From a checkpoint of a small transformer trained on Wikipedia: 8 heads of 64 (4 for keys and values).
Each number is 128 + 32 x the weight over its row's rms, rounded and kept within 0 to 255. Layers, rows and columns count from 0. Numbers have three digits each. The size before them is the row's rms in percent of the matrix's.

# o: layer 8 attention output (transposed), 512x256, rms 0.0691, rows 441-447,504-511, columns 128-191
# v: layer 8 attention value, 256x256, rms 0.07, rows 249-255, columns 128-191
# gate: layer 8 MLP gate, 384x256, rms 0.0814, rows 0-59, columns 128-191
# up: layer 8 MLP up, 384x256, rms 0.0793, rows 0-58, columns 128-191
# down: layer 8 MLP down (transposed), 384x256, rms 0.0765, rows 0-58, columns 128-191
o504 092:094131138126124139162159108072114119105055151115169150120057122116047138155168163199146108169085166090087159071164169135168178090139146152092107162141096133154119098186121118142114098134123112
v249 077:085119104158159150160096165137125081120106160070167117166113133112114145113188168195145077164135115164089139138127138184128087091050110196150155086142114158103115151182165103041159106104178124
o441 103:176115181117122121062138092123102138132118125157084154126083131127118139127120151100167195106069127122200125134127172115080160148114134102156136099122119216110090137084136109108143151169125151
o505 092:183209122136108140130101104133116115109103128141162108095166078147117050115149111091038090096126162108109116165136049145104092159146100113146109189093112118145148100074134139145120138135142140
v250 077:102162107133143102099126129092129090183088107119102187130120121099124099107193154061145167154151107179143118134139124137125125137069130094133151138113116056160095114118114126139122102134133078
o442 088:162086159055178141142152134130103160156180161161158131096164157095145104169147127123133157052127137068085092135115092188130172135206086142136151066126099135084138101145155106144079109149116099
o506 088:099123079164104177133144118133172151085105131120135137114115144170091136062101134171161078138105207133156182095178133100151121138058164097124101166147117138104162185101137168088127159131103204
v251 075:108083174125190122141075173102119126159139124128097111121142122133133125099092076132072128198128098126111124152121124151115129103087077154112108126124114103098170113195117092087111152139073191
o443 095:121170128107079170076109115191111111069130161098188143127159128165039092155119146109086121076179117120129099119157165131111114166142128086176118134172156138166134181122131149117163105138082076
o507 089:188098211147160086148167076105146123180113128142113139112125153085157154131178142144138093132113203173154158157095069170141119069112190145090166087074158128120100096131151149142107113087174138
v252 073:142105053169107134149110120159098146142093112105112111168109146122136112150127107151109105098110077142162147126152157147088125157101145068158169119115136178124149112105143154110099170159177134
o444 093:116104170119113101166109117167138122128122120196144189088078192123104141073117137118201171161093127088129158158111114138169083128129130131108116160143127143136175156161161119139109143159090147
o508 084:127083127086153149076153116097129119106114114108149113101162053135111064140155168127125078163111177149128094102166131097109091111133106175105126098087061128103116090141075101110081116116188131
v253 081:110148100101108149172153155133118108171156138110123145129096134120130125117155127127154157176167123096083116087090146125123126131077103131135140092053072134102097097071165135159150124097168160
o445 098:152073161108113088130140106140104138159174132147097121123089115108128084107177178124066143085148144123123150057172139105155111134106142087110125186068177167150152123146171159106127138154136182
o509 098:084182136104146143128100085101127096066136083127169156159116154118146183131086163105154112100161104170152147138159150124117170132167130160090128076184125054106101153127121186165106131171140036
v254 076:131139118132197092089119190176118109123086176145157107131108122140159133118115105096165133122139053115147127104057185093167123140122122121067136094133131150104169152103163186195149165134161096
o446 100:132073124086108124205110121136146164107177070174100184136159147132105158139084104099126123088120166162071181099166132101119136137151128131149147164175162180172121154178112148089136103086128163
o510 087:125117112114067126109134134157161073127180093117110114128111083111152093108143098140158106120097117062123106098069085168137149097097148111143064176137131083102090072135156050138093124165117116
v255 074:139172167128144081147170080112108122125201118167111144120108123157155138111088211098084143107127087116082154155151130127124161127103161106098139129146103098162087151205129056098113167149114076
o447 104:120105130101133197147115167138178091146077093184138085121065080111163076114180083085163100122156154086116106123109099108143137145179120188170113075111181194091165121137120150178059120111138145
o511 082:050131119117150094146110126112124166082150096153118165157185176157068156174087144186144168155107121184110141161147157172159096144073126120123111177139113103094157092092051180099136129191100104
gate0 104:140101142145112147114055105144154138140103168094105125172132154155148097087103096125125112104112112126124164113061151104152159101099094129223079123181177065142132124117148123163098141130078111
up0 102:052115138131148126035133141151084135104132136123157170122089138168044143136135157153143153133082119085131141153098064164181140107111165164084118186144134087117109096148103155146122080094176140
down0 101:126198079139149118109111129088121125072126086132117154097177108132124159108149129111115142157150154174128136134109108120103129164168119082164142137101085094130116103102075156115128141169110122
gate1 099:120171093167132089112113132129181090069079110115125152135133142112124202121121099086133145164083151185140156123131091161154125149104157098104161136062137153141161137123088144144089163118117149
up1 101:089101154147152165172086126112133140115122165159064121123110112145143144106121122148155099203138144143126123185113105190142160125125132136108127114072085137132135071133096153107152110109126126
down1 101:103175133077166126127095113076114115111113101143145071065207095142112132127095098095146154086154119176113099145148054121120124168116109111157115151057120163029153072144093130123141156174097155
gate2 094:152155084162100182125064127077095180146177152115123156144125099120153159158183110086084126134168067143110084147112126176123166077179092126118136163100149119145176134068083104108114171126089186
up2 092:092093140175064166109127145153138170072089147190130106151152172141135143030098097150105148152159192119152122164141176100130122134147152127119111069158120115108048141194118083136123139120159072
down2 098:025122080174122088140128169066132160146079094088225106095119104103137112109178144133105069136153089129139123145165163082181111121085081095149166109151179131168151116138114180139173119085106168
gate3 105:113117075148089109125075113129143163123130150138099137169202101168108120143122099148092105104141128062168106123160146141105127128131172157125142154199146106104169171095120181112142137100069141
up3 097:074100158165158087157145217170096093123165140105154174090105101158146112138094148074119049107137098121145122120153139141180153098094050067148129091084087144102131095140110121138102129067112118
down3 090:080095089202114079133086105094111139118105156108142098144229176139176118095117138117104126145174155077153137127152140070155110095133187131090080098129151095070166094132147116102116163194141133
gate4 107:163144150131176102158068133118138095110118136129071104091112075133188157154144112109127118065148111129182096103156120161235141098216125156143110114106107117177102138146081081099100090107152083
up4 107:185130169155136151165136169196071079121142094140131087147120071152091121102129060116100160080119124112175161136071138107131150086125140105083118133107135125094144152172166128170101141111133103
down4 107:062127124102110181139078141092168069171108124168107076174161111144160123096147128104200089085158133148139041140106116149093181102131105122153131136065129136158136105100168124114147123167075120
gate5 102:050102174152099138071182107123062119152128146104153205134125143160085155090153089162156117114143169132124163107121151167160065100127151154103129130129127151106129132140067145124139226023104174
up5 097:095159147096148068189126081095143174175135134122135154141143132103128116098092133161095134167114092069075110167149176105166150174145102117113163132098109120156096073151154125103088154118105155
down5 097:165041120114138149073163149158117071068093121119152140089146157138108124147079127118105158115130154155086090148111048126047092105171133149136111131162135162129136104103138091148100190149126142
gate6 110:122149164127108158127183141157159156170173156124171129105105168145156121111189103152075157116124083158070102130105164185170082099087140106075128123151134100109167119094123079137107139138193116
up6 107:139140107103140189168077078114085167122078164146064177105156197054095096122159159070132140175137085042145145115157135142127140114117137136136109131179173125127128171154123102123099155096079079
down6 103:118062171124135107117162126145139165119205148100128194107182145099148151135170093128159094187166178128121133140102155129140151069130117107130120127135146154141129150124139159180148124141102148
gate7 109:212166161107165089053109188144110166127153124068096113170131145089128121162161124092140117101092129087148142143118084140130135107077159151134132077189124166083118152090143083173088128124130095
up7 112:115131098153129140129165126148148083112144148159096139111145134102123124161143113119098096155103104137094129118078144137105135159105172107052166188131094149087116051123054126125148132168103085
down7 111:066109183164137147111172104128129157143055162134092164101118166224158170066116166126138155151143127112118171144090158128120164109146074096094143112101165094096072092093136086111148206091137088
gate8 102:149116141155145067223114123128092131119164126172157126094111145190093158163157058147109141071126069083128156127117092203150071133104148171094173148134125175169157129031148118072178174102155125
up8 099:141111121119177122117086132150093190194080179152148081149088086119062075128156163090124115111172088140153132128144108117119150114163120170129123121117170052154113155130030069132138070111090085
down8 104:129110166114173139131131116150081084114130064121106144137074118162134156174130080144146114087137073099146126187135118189155147149163112141081135047116163139147105186103134097126155144158189125
gate9 099:072184080151153130163107116126131148163181128121100194068102135089159123132116201121154137190150125181179110085104098156215094139089137149124106155138103145115203130065129054135115102081119151
up9 100:115109211208160115084111068139096121119132104126091150080149038084106165168123164150136083088067106102193181086140139166119184158078095127089175109126117186113096143162128142116145130131136115
down9 101:094088144159180126099129153160110066070142116150086135151089138066189155143167095090077182135087082131160117143100129156174165162108083215095163156121097148156068129158064143066174158141107125
gate10 099:162106076163162081071133118094050144171126172088098095138122156148139135117107154122200074095110154059105081110173115108116164091158106162136094152090157114167118106129168106124173150124128120
up10 093:143106136100212116113133189112142145127130147116131119112121130145170181044144114144160084076125167080170084152100150132097200153095089118142121113125153093172149122075159127130169095107116126
down10 098:161083064130104109159202075084138131162128129166128135122160139142136103177135145110165085099111102115103159120118135139110097120153087109161109095161158184102151165126106153120102128115112118
gate11 093:128147111069118085132172133135084135105106137112130134127127199146175097128117117093105126163071165165137086116143143123105086149118147134108117129121105206132140160140104122152171155153088137
up11 094:112117114132068108190088098116141136156106116074175094128133129122102119115180131109145131191152117060170095149128149108082129091127180080148130100148132124148102122228151080103123117108190078
down11 101:145134153172110092165117111137190169175093137094149099070117110151085145141157114096108115107042134172133123081130120118120170144175130108102094131131081124145070121127120128076133080135161130
gate12 113:135163119131123161169145149129123154155149158071147151237140091131105067048111146082061184081164098136127114168115137096100154110148142091105094147143175085066161184108149174114128095175069144
up12 113:203079127096115132110066059100191130099125112176141116127063145093172183125146118105164115083128099117139069128156087122097130180115182162087112096122145086172083152110182147164106108136058101
down12 095:193165084189113086118168139146130136168135101137130139085149106112129113136106188073094127124177127134192121103152061173165139083137124151095112173134117126116150157187141135115131131137140127
gate13 100:143149142125145122158207155144108077128152056122184168115071037130140142128140165142110146116171091120122095098142154154159161118146117105119130095192152103203118112099118115159154171134102141
up13 102:169184099138077081159192104100148104116145088139151122154137097136116143136179149109096180083097116161093116098112152132114077146110104219110163143162069122123171111138118083143138110143055079
down13 101:083145087169100129080136087164180130112153099094114142159159109127129195121173105141098111076150122129115104122137055119108063140144132088111124101127161096122125085067112114165076079149118089
gate14 097:129131089132150114142090146098100154161148129162098120082107126166101098164120148084175125127112119088174123126117131128109093091115149157157102206128129083134106234106112130138123029113163104
up14 102:152150133088137104105079116109113155084072076105153106159111125114111160157081116178117123120174105210142110166172113115111165101107151092192131074121084124149132138108151099209203152140168175
down14 106:111129100121155113124129204120130104115132125131127165137129106084105121142130141096123122127168145119080099099118140109132079103180134081125104055181098121091111164062152104160152111111148110
gate15 103:107151169165115168063122095172137111117159153126115155113129105151150141066133173167091115074136153124141133142129108143157119063124154106092206123141084099124139132149119136194091127146121103
up15 104:189135107118098129163117114143112126104133140061152116126079116103118116138117171110098127123144121135145060150118197094102153104123174151172063182137088087126133177173057149164110124108162125
down15 105:154131095114134102175115120170131155121166111090118133114186150122121160161125150150191093133131131055114016153139111115152112169160127086109149143179135137116157123117079106113141093134084093
gate16 098:152148142160067195075126127131105109151075131129149127139107146173137135123142126126110140066158155135150133144144125131137159076162133101175064112096176134065129164064139104167152141193105123
up16 100:159086091129103170088111121126081104145071161102119134063121155073154143168116096145107177137157146185107168149153074095147085084121104163096163151164131135153110104127104128182051073126119112
down16 101:113166157155088145070099198119107122121130117101133110099094151128173129192132145142110118148146128111051132156096120155119091176114105075163164131130119105167108099124131156135135140076143133
gate17 103:075173149160124163149130146086178116094143128143092159186100199081139164144124150117183112152118127186199101126083167168127138174119161096133135170135120131114110131083121085135163161160094131
up17 108:134165167116132133164112115173128159105149157115073158131150143113114092116133131106180129174140123184154145150169129156125121147123117154146103147122082165109123146115151103084169140159098200
down17 106:148079070131160099107186151197121109110169153216144117093116060082104129122105158171161144112146106143159117122187141210109146177157130102176105065157057118108186080232117129118097078119104127
gate18 092:182138122100162084105150131122153123158136098097125123161167131159150170214125202126152173118134085079197125118134087143097124157179093129154107103073157164129161128106201096078123135150132132
up18 096:115078138113144095108144093145180155118109132133113167145071166147140192192082084116098095109099123143082073132112120105176096129076157159132128122126104098084164140145116109118191150160133131
down18 103:155105125152124156080099126081162152129130140144088101157113104142101146102108122140101089127093237111160119088153144178103113099092198141154152119134165143114123110088109132105128176133095144
gate19 096:159161167106120129088107093120152106174149101091125173117140181119113139143152108077143134118166113151074090050103136121150168115108056149140146050154092138129162132102169122157101131113099135
up19 111:158241176134177176147127179098144171143098120138117144162150063073183120182079136153083146139142136106148151073108160073159093127064140084100130156139176138165114107138138135162143127118141134
down19 108:089083161177146170078109133105139148126092128095132120166165092166088122111076137104128127102102129130154140101082119131163150113146105099069150105101089152123114102102144126077099128136082115
gate20 098:117185104133113090128114142129094141084193128156166121087118138144117102148120175180168133108138136079092144150116114128153100105102077106131091118149157066138120104140150109188140177161186103
up20 102:150140118089124136137176124136092101145114107122101128095125134183129075161167092111091125094062083183117162081185143157119116140095159186134118062099183122139082151177055100101196140146097127
down20 101:098100116131103148136108162096152110133135120116085161109156128163106136173116148116122136146127188187122149157128112168065176195133162093167138201142160152176150146118111122111187164150086166
gate21 093:129129188097187076155120146166157161179102148119160080140116164134031194092097106149100122118149086126094109135152088108150156066177132174125151141099188098129146188075119121151161093193125089
up21 092:105149151084139156142108066126113073137138152147130173162156106127176132093099154116103145129141140124138114143180156099110125134088110167126107133105076141130103084144147135119113169111117167
down21 100:146121137062151197122145130113104083092081086117182091111133110158073082153193123103107166136121104109168130080063107108132102096112153126122180167105121055143150092165168106127115123141084080
gate22 103:198104155137144104137171128169065123096136130146103107097092145125165145129143130146194107119113162134122119085079113104127137166115125140140116171133126157124128154080141116126083050121130156
up22 098:123117141156163150140091112103174138148144103123149108094123123137105219112138108099175094147177128142143122137140113153153102045115107148128148107112119117128116096134106123152112208114099065
down22 096:162112112117171088143101141130127128143090101156106121102161080101152202143141112137087173078078143104064160107113087120123133125132112143130133116101084135166184120106072134137066127107156057
gate23 101:161157077131117098175125077172140098140095152141102101142098128156108161078156166117134103119086111171159172103141165129166153067141155135088121159144128152133085122143113126083123136162109109
up23 096:118115124126076126131141120150145044115133114065120141215147134113139197147158170126088158115080121114120108139161144151086176114076119087153145101151133122063093172101052152106143167167152168
down23 102:137106160105083200112115156128086175107165124150099134137118153163111168051074112144092122110128062092126081143125114162105102151098104089164121108127113075118123141101132088114139104107155123
gate24 095:124112136170115106099182028106146096114116124132125116093142205068178146161110117103123149131146157073131170122190073151191152105079134164115139106122107146161064163130071061152169144115094104
up24 105:125145151141159110089105146149135103100120093155132096112157133188135131184122113206096144140098156136117137115134154156164190105154156122164109160142125116186119175133109179141193161131134118
down24 100:120109173186111125133130138153115167176087084077125108116128187169147131184132118126135139216135149141188168133151199161137134109163165127090132147120165074139134187135170143214169164112136097
gate25 097:100140075149147137125134084084070132129183052153066079138150150153144088116153132152112171125124115138081146143159143186134147116066148123159088206133175119133137139093134063131158123122108079
up25 108:091114141133161138138140094167081156176108175104111034098154130097161125109119123177116142172046108131150143132097143138129151142138153142155154148097126080140159127079124100166145095094091079
down25 095:077141158112182129118084097140111117146138180101126125092148150103170116114100108124105120186130042136128106160138113103096121122147110190157106080154142102113156078145160109172134121134121086
gate26 103:099123110150181109106099141217142080075076130096139069093109186118077095141138140089121110115174116112145178146099137173132141111158098132071136139126108169137157083179114151111162100130101101
up26 103:123110120154105113116133110122137141130096084204150159120167162098190138063108078079059158120081098107155104152152136134120119163116107179149105150120087102155122101049076099219077128072189135
down26 103:126189140126117161116185089095144154132124113087176130190199117090141118120142156121145242080160141127063106134119090128166087100124136109111099130134171121092151146165121149172152111165117143
gate27 107:239078125132161130100161175138132114098084106125129139115107119142163125100180129111114088188100144141170142161127066165125162185162151187085077147113064125117119161136115134088102145089143099
up27 101:121158145113133173107177153110156090137109164112117116127124101148109132147157150126115104085099123097114124114161142132113125091119136138131092161107103107127122188107107171157119150090120125
down27 101:179078125084175137109117177088115142134102125117158102147116086175129124133160164159128118131095175105115052151104155136097086124117126115178126141075098125148107133094113129119136128122083142
gate28 103:137128114137056111061096089116129106101126088126101071121169120105141121126068101135082124161177146142115145106111121057142097162113141124109140168109086173140116149122157226140110067073105175
up28 106:126105129158121140139153095159118094118190165101087103061162116126167098047153121106142132160148114112120111104160150159139110135095129073163102143078188110085118078102137159086140094076186090
down28 097:138139141149156101140138140078127182120067133212151088127172182181125143120169138145167144128149174099147133131130144155162086133087120125149111108101083157143125155131144146146178146162129185
gate29 092:133131148117103141104130118139117185089122148061107156122081135168103192119133108116084115145079149103152125112158124186169185143143138135126178109147076195111175153125106054120238115154172159
up29 093:061089121147116119150162157192131106124116100126121152158146095126133145102088132139154108114150130136130109153157066125184074190091103136147113119111096082176109128108123091151137162163214079
down29 097:082149064178126118109106168073117139184143141148151149147180107069095081152131170189129085097097089117137047086090114122094131162068196197126151102124114187199107116112086156108101094176156160
gate30 110:107097138045089075107105115157118071119114006085114093152115098084113145106107113100165151137122146165146137130151170105077160152178157112117156139156128144072088107149127154163123110191128084
up30 114:143143133173137145161132144145141109168090228159123128095130126140114177100110126107081118126110129116142196101142092143143146115066116085160182180114201173098101179134144164188149089091135078
down30 107:169088188142122149128135118111151141156120118189139133131104077111111110187144134106090107121147109124127147106154053139144112182076136153161213104089100103087145180143135113151127094105110134
gate31 104:090128089154116148186113172141191133125077109122130131094055130139064133105059145155106131158111173167072118108098083166103187129151110166140104054106166153104153122107134102146063150128130113
up31 108:087133089120141106083162114067057108108111127163137208133119118099157164157125115094161144131161120125141144117213135117098151113167140170119155110141150059129149185097144113149120136068076077
down31 098:132140125084136097146066137150095117113174100196161133139177105124097121113132165138141094126161073157092097145137114160147176101164142065155124140089112147130153123075136147122077138123058152
gate32 102:106169080175193158122075088090146167071131120098136136189174111125100131135132157135147151067140151115143151187097175155144147083134156116154112135188080115105177137135138123157130108191099139
up32 099:134137114158119111106104105050181084122119149112095136128072111174116112094137081181116115116094120193126123135073155110174124184114106097103121127153175137160128123086075146141135126143090133
down32 101:156137155190116130085130168093147162109143161112091168134148125093135076077125074182133148142067156123088135125050122118110137063155100127111201153115150085152133183147166109145105115135138102
gate33 099:115099170084133126122079087129150113069141127152128136125212146135083161108144068158147184113106122142139156171184163172169141075141198117131165086113088130147101096195132122088134179136139119
up33 091:123100114135177105187121120113166104131154139136139107118101154173106136142120155086165139093168051101133111091095090129155136179129122141141143138127164143165137118091090171146128150080073133
down33 099:140140092138143147153133139150090134126163135138135160078149090102159166141146144148143102118165149110178112129128138140117122162048103120148078127106173105122140149166115159155118111146126116
gate34 095:129138153170160067165132165144137172124194170158145107125152161099090140150048151098148141123148127095127122132128129174144154096131142152120137126088131166126030134154146135121099117154085129
up34 091:149167136126114140176165112090133118125103125150111137129138152121119095148034144082135151091201113063118115101139123118120113131128125139174130133112156207141089171183196085153130101079134150
down34 099:127089102132147063118140125155112064136086158177108152125168125165113132141101158169144091121166129134103093083162167120134083081148107098162090095045097116061060157128151160119121120143125143
gate35 102:155129088119176141188053114125102084060136120193083169127129155216130084147115151119129148181085147148100140161163135101154183149188127108131108174113099145149073109158158070134121100186191149
up35 107:142119174069092121086133153100063068149129103123131091144166067116138171178117123138143134150033132145151103118105138060120156130081188103162043107106089170124067167133153092177171091144158171
down35 102:091155171040091165105124118119091097148089164082154156123182108142146113204090142111148100144116163116153101153133147068126107099112147102147155085149077101214147133129097140123196112134147147
gate36 100:127101130142182126117129119082072126158142156147111109064144124127082118060106117093135083145155124150103138129142069160124118125066066115178141135086125065163197153107148166155111129116133123
up36 102:099082102136092172099162120113123127116105094092131120076146057153166133092165176175145103109138150137159094103168069162078089202125142073150072118081103122140160160143087141145082138090093086
down36 098:164080191068113156117193169137119099110066144145095152136077147090087154156130153137081181097153060111093146178078121067131125147123124076106115118126173118116164110148136130136125109130138137
gate37 094:148129119134145154093123141157166135158112074108146130088088107100207137067144138114098125061053108125114053137193150121154103205124127157133212149155164110082131170113160119139105114180105163
up37 091:109101082156086151155132116088174093113095110129157160144102135169103125160113114111107076095156117116130109187126184160135087115105134126128084161101176077105118158072071092124136092136148142
down37 095:138075106093095143182135112136184147145109125134138135182118119183107122134162158128180139141179080145118099167123191147156134135147099141126124099168174128129125166089112166173133075182126132
gate38 097:131151173143242096131055184115122078109100183122176086204142106166109097142166196161087118112141113157130121172111154135133132174173106183108154110121109175147111127087101134138148163163085140
up38 092:102066180060143091187146097116120160120194103164106127092175111108160171113113111130152114210134117115086073080050138141107165107103176106140116129092118123083170116152144126133133108063141100
down38 099:191076115170163121146146115092127105141126138141156101179176136094076102166123143099123161199107119182150083117150122160163169127080131167113086089110174138091180201110090149143071132158168129
gate39 087:100149122110111067114204138131126176094132139106160062189153094106135142138153149095126095095164177115154139100195158129115142145124082153088158076114150063128112118152142112144153089082176110
up39 091:156152151166132048145148114135091184112155137135168118120116137106137083080147139121140137128135212069149139049131135119179125038116112150068205116174127119132049131107128180100061144085132159
down39 091:116117114097169110092194130117120113156066114148131163056118192178161172081118120141151134144111115124135099126123110129092068097104060185147063116141130107137113133106151154132128142145168115
gate40 107:124114142132146127154105096086119141098181042148193177090098125166113110108162175127110059154118148111073172183128062208089171161213151103116101095170162127091097128120068135142120106171121128
up40 103:126148155196154096122096116058141114088135219137143108092174122117126178080145130141115153140074108108112092071121117174130137109217163136116080118085125174077096183141135099173155133066130179
down40 105:131171088153126120168097156129131104105203135170157070115084142160158177086158119172136122168130102150086133093123095159072127149141156118175169152140146144166122093106095097123159095091106129
gate41 113:142181104135129152151088131116110117132111083132157127118141100150157159141151118156122092165140167108157167159132182097125182060033111168086210104129157103148131109151128166197145083186176161
up41 109:124135110171132101135107123135156121112155192147119081156143124120146129160119107107071126133150068142243163172149116083121138168145091134118146108098104082161102081115144171091067155095085095
down41 107:161133158124141117152152117139162179188088175140088111126230165143129125110205144096148112120141177187058119183139176138170150137080099116131117187093110079103122066106117175117141103098125149
gate42 100:130104085081159079100144101135147132178107163073151074127080078132156070100146102185089068126182146144125143163139141161135156199100091113085108180109096104165126178121136134182098128151149127
up42 102:137140188139109140144086146105147124074195124126107127126128151108142214093154073184158158178136139105130156069143150061165080147114039148174167131112135132187095095067108108118128093100135119
down42 101:179102108083097097051108081127165085168127136160128104149070112155168140121108083140133116177142097138176164133124157108176091163063135061078114142149154104103101125146101139099032118161128207
gate43 101:162145141108159066172147126115161158132147190129108140154121169150141123099178117139107085135130125148168123190139088121117115163108138060118096098126148137144097131089099177167068068073185118
up43 101:100104140097107151116105152076073127144049177092143142091123123127130134101093176142134092152205071166140145103084154116135095156098166135143115084171161113108138145111159124179164151107136135
down43 101:125128142153156148091159074068098121140111113088139128114111129194138106097129099135154146143057127097137118159119114102038181100093149132074134048106128139162094150060157182090079162135118098
gate44 099:103131131102086130164144169136023148146125121186135097112112211109088152121106141170135111113081139145099139128032179182122142137104108112130134111179169120168167134077111151104115080093129094
up44 095:165144094133054142166103145148067092112136126154169159196180142166102138164156109125121072146136163138133104139087137112130095135146127129084086139159105088120187146057118118114063090163130157
down44 093:161116132133142078128133109097136137105091093170140093124083106119161097079148192072122098071131146124137132107169137157223138104140100141117151195155120153083132124165132113133121209129098140
gate45 106:176109131168122141152146127148147084089162138129152099131104120144125064100145106149154169110096101126193141100141109135085117140109155150126144156123133056124110153111123121114091078126165161
up45 107:100121107121043118175075144116138149174068127132118080146105107064149156137069086172087097095125167163087118142076112099178143063073113130117103117109112142096157153076147109122125058068115130
down45 103:100101136176137058131141159133119147159123123096130144183117138187143124192063146123067109139165164182126219113142143126174142118139107134130157137126151123147220139108149122130071085087122120
gate46 096:186089135090131093132126137120143094114119119093105198129121085183068086175124195131137104113065116091138098135144117149086119145126170156124144091147164164107159138169135082096139083099118107
up46 096:120124150122134138142145064065133163136098154145117149160124074101142156136117172167138142173131103108147126128174105150085124129124106129143084189070069123096122171123106123196108138147153153
down46 101:152155137107118129160186101135091170145110134154120118133046104089133172196073105068115120088131121178130132098110137078153110147112160121085167142104062123148097062174067126099121145080149137
gate47 104:096103147120189116139159086162093181132139160184098145113132125223139131165129197151128126143125222156142134148151136106164212093186143127087122108094101115192118078141097139093138107161158128
up47 105:032116142108126120216102149061137096126180117169129120113080118113151122112155121109127101151069162097115143104132087145074138151131105129118049125215052069127109159084169124173124106074129108
down47 107:099176138081136165149080168088177118140127101129081096105169094158106136147153143137157151122112115121133176092112108124151104101125100123102116092151099077119122146081125123110156190117141102
gate48 095:090144095125159134126113110107154155126143165210146121144107070149097131102099113102075102110184054094150096108120171200124131162108148080183094173146114116107156107141192121125138097107125160
up48 087:083091143114091142108156210103149130098073110143090139140107169100114136108157097109135172169155135116081107148158132161115128090165086199146132149111127179107050176058055100118170120157132086
down48 095:134117109123110153136078070145117097175132109125158133123163128123126098080114164107161147142160103097123161138169109042143163100117149139101114106135160201132120125079188108123097208117039119
gate49 104:085128123085142138122101139082141099141197146146143150064154099090123119122117138143153065165137122136087131116163116150103146119125156137089168125158180170133160163129084088128114157153131104
up49 101:121136218131150131175147128128114117144073163139118170109134134084105128149142080141159131170085202171109159149112108130110124132114156134133132130206134093137112093189161123107092142150180120
down49 101:147101137039160119132172091172136102077107067106167105075151146085085141135103087104119154121090077124159179143178145100128145148206136120179132101139120094129146120145138124143188121135109112
gate50 101:169118146170100134133175173102159167088104090168118113168151158116123121129144074091090142142142177141181179113147114088105161140125151160112107104064128127153113078089063163068123070121136105
up50 097:088064150154100150157121117083079095081140141167106164095166110047129129134091105153084097167106136104078097145162173127099074159146167128172090104121160125157147130109115114138134144129190096
down50 093:114089195112135170161097087141133166170097099139136149112108109167178154112200095138171166116092122213134162147163098164045124112070123115113140095135109152052148132195049116144116118165092111
gate51 095:087111068103089102199127165136113118085046149158146129121056189105081125123132105051122149139157127046106152144107152161122140132125172122121141144141101146122140159106079120133107135127200152
up51 101:118186197082124126146145113143128064148170111151120154123090178092167127185118138108123169091128106152087094115098155085098158124150120199106174175169147111140088171103139128122110128164152140
down51 099:089188118104136138100154208107093133075143146169121090196098072133094115125153156217165173191157075093097121153080126170154072111136150105116090132167182149115126111076117144109133116118178152
gate52 088:060127103164119122104161143167139146121165103133108125124135116100109119089129148175126081113169139119150151086107091133110157164095172083084115088126144143186137103094113082086161140116121131
up52 090:126113146083098090078106116104114145105176088140160115108045105148145116138120140166219184121117102129124189111187122145150113165113076125142152110107174144069096197179154099108150097145148122
down52 094:100099078153144177134172149113078124134106094125126139149126096071146109129144116186109145131170155159137121155145145118101111118139163145154120169130144111174125121127104160118099142156108190
gate53 111:168158087131126102185145124070118165154100116168147098136087107109089159082073162137151078138078088136125083100131096138132100058095146139139193124184137183176128151154161198107114063160132127
up53 114:114114106112176066112118159118087104121128099193128124167144086126147119123174114110077150160121153150124111139138107146124097097137131095161101172151132102217121051095173164161127146153163147
down53 102:118160087088176151133125150097130171128140105118216163117125087122099152161081112131154102187097151114158184076161119130133131099137080109120147131114125106124169097126174159130061127131171196
gate54 110:120153033072102158198112143121196100127164083121076077145118138131124080150156178112158129172123154163066115102139173121093110169119121146161095089140137080155120121103092149136078173111143137
up54 102:141130106196101138099166140147089119084122134139151080097123123090089120131136117136138078115124192111090115123188185145079122141130153160191114082148112106154127050178147127091122111080128062
down54 103:120204203155151132150126062188018183111143124149155136116147152145204113096108147170122144120089087122173139075142142129117144129131112100113170159106050134109105132117135119126117110134130112
gate55 106:157094090162136126124155152134155115142119054159099137114146162098134123136098149165090152115173130136187103179115189188112172178149082126154107090108107090180158104091153154112070094146123107
up55 102:120122166162122124134159142125139182125197169116176144094134059141147131100115098143161100087113137135098110085061160150074127129164163168068139091128160128072164147116170123109090127118123178
down55 104:115170127076119140125088113128111115143102124129129145151108131147084100132209123122107108069136114120124142165102070132182188151116069096165146126119125093112152168153113133134147185185121107
gate56 101:122123128147137089137131110087159151126131161088141122171186074135135142088117103160109144166112146148101116173163063096149102145091154107131164075111087084127136127064175152165139137136109114
up56 107:193120150101115149120118145106123119107146142143073123141091157119125067129118071136142146128164133116098100094145144167158154120166110152181134121076101154152113147095153131120158151120129152
down56 102:089076148063124113099100093136124122133139107079143096136178179106118153095078155093137103181145068114165092108154149106107132219133070132155113077105172158093147106111178083085143057128102095
gate57 100:165138094111123102149139101124117129098123159156126142074127199142134162156103114158107100127117107088109099121172107073153088146111154138160133064084154153145137139117155109111133125127153151
up57 093:117122137208094125125168109102158191145158152126103143195166102109125078060040144131071091168134013098145130197127139090142124174127158091070100084134133115118202107146092149126089098146123099
down57 095:158200136077134130166126191097166119110095074157171082057100108149099135114176149152158089149079188140145112158197137091058131212116162161152073127156118063135147129162134123150143093153174107
gate58 104:090026106087120112126122094116149081104170182116080134172172154123111110096124126106151129168111110123116150072146196138131190160103088152109119175151111177125141136141129152125151117119123177
up58 097:166114114143088164134112208119115115115133108115071148108158074155123101157124127068135102117123117132172177134098106084083198108092132171186169142111106130149073105133109111101093172154180167
down58 096:090133130101157162132167131137195141106112127117123150178166175122089090135122138102147137143168081161137119140167086142163179144182114185144127165139105159147105152140117146102122167178087164
gate59 103:172113057143116138107060124172096092145139090141182142106133084140130096092145108092122117156150130126138126099120127100114106123113100097145179111119150147174142124151130151084092153146126146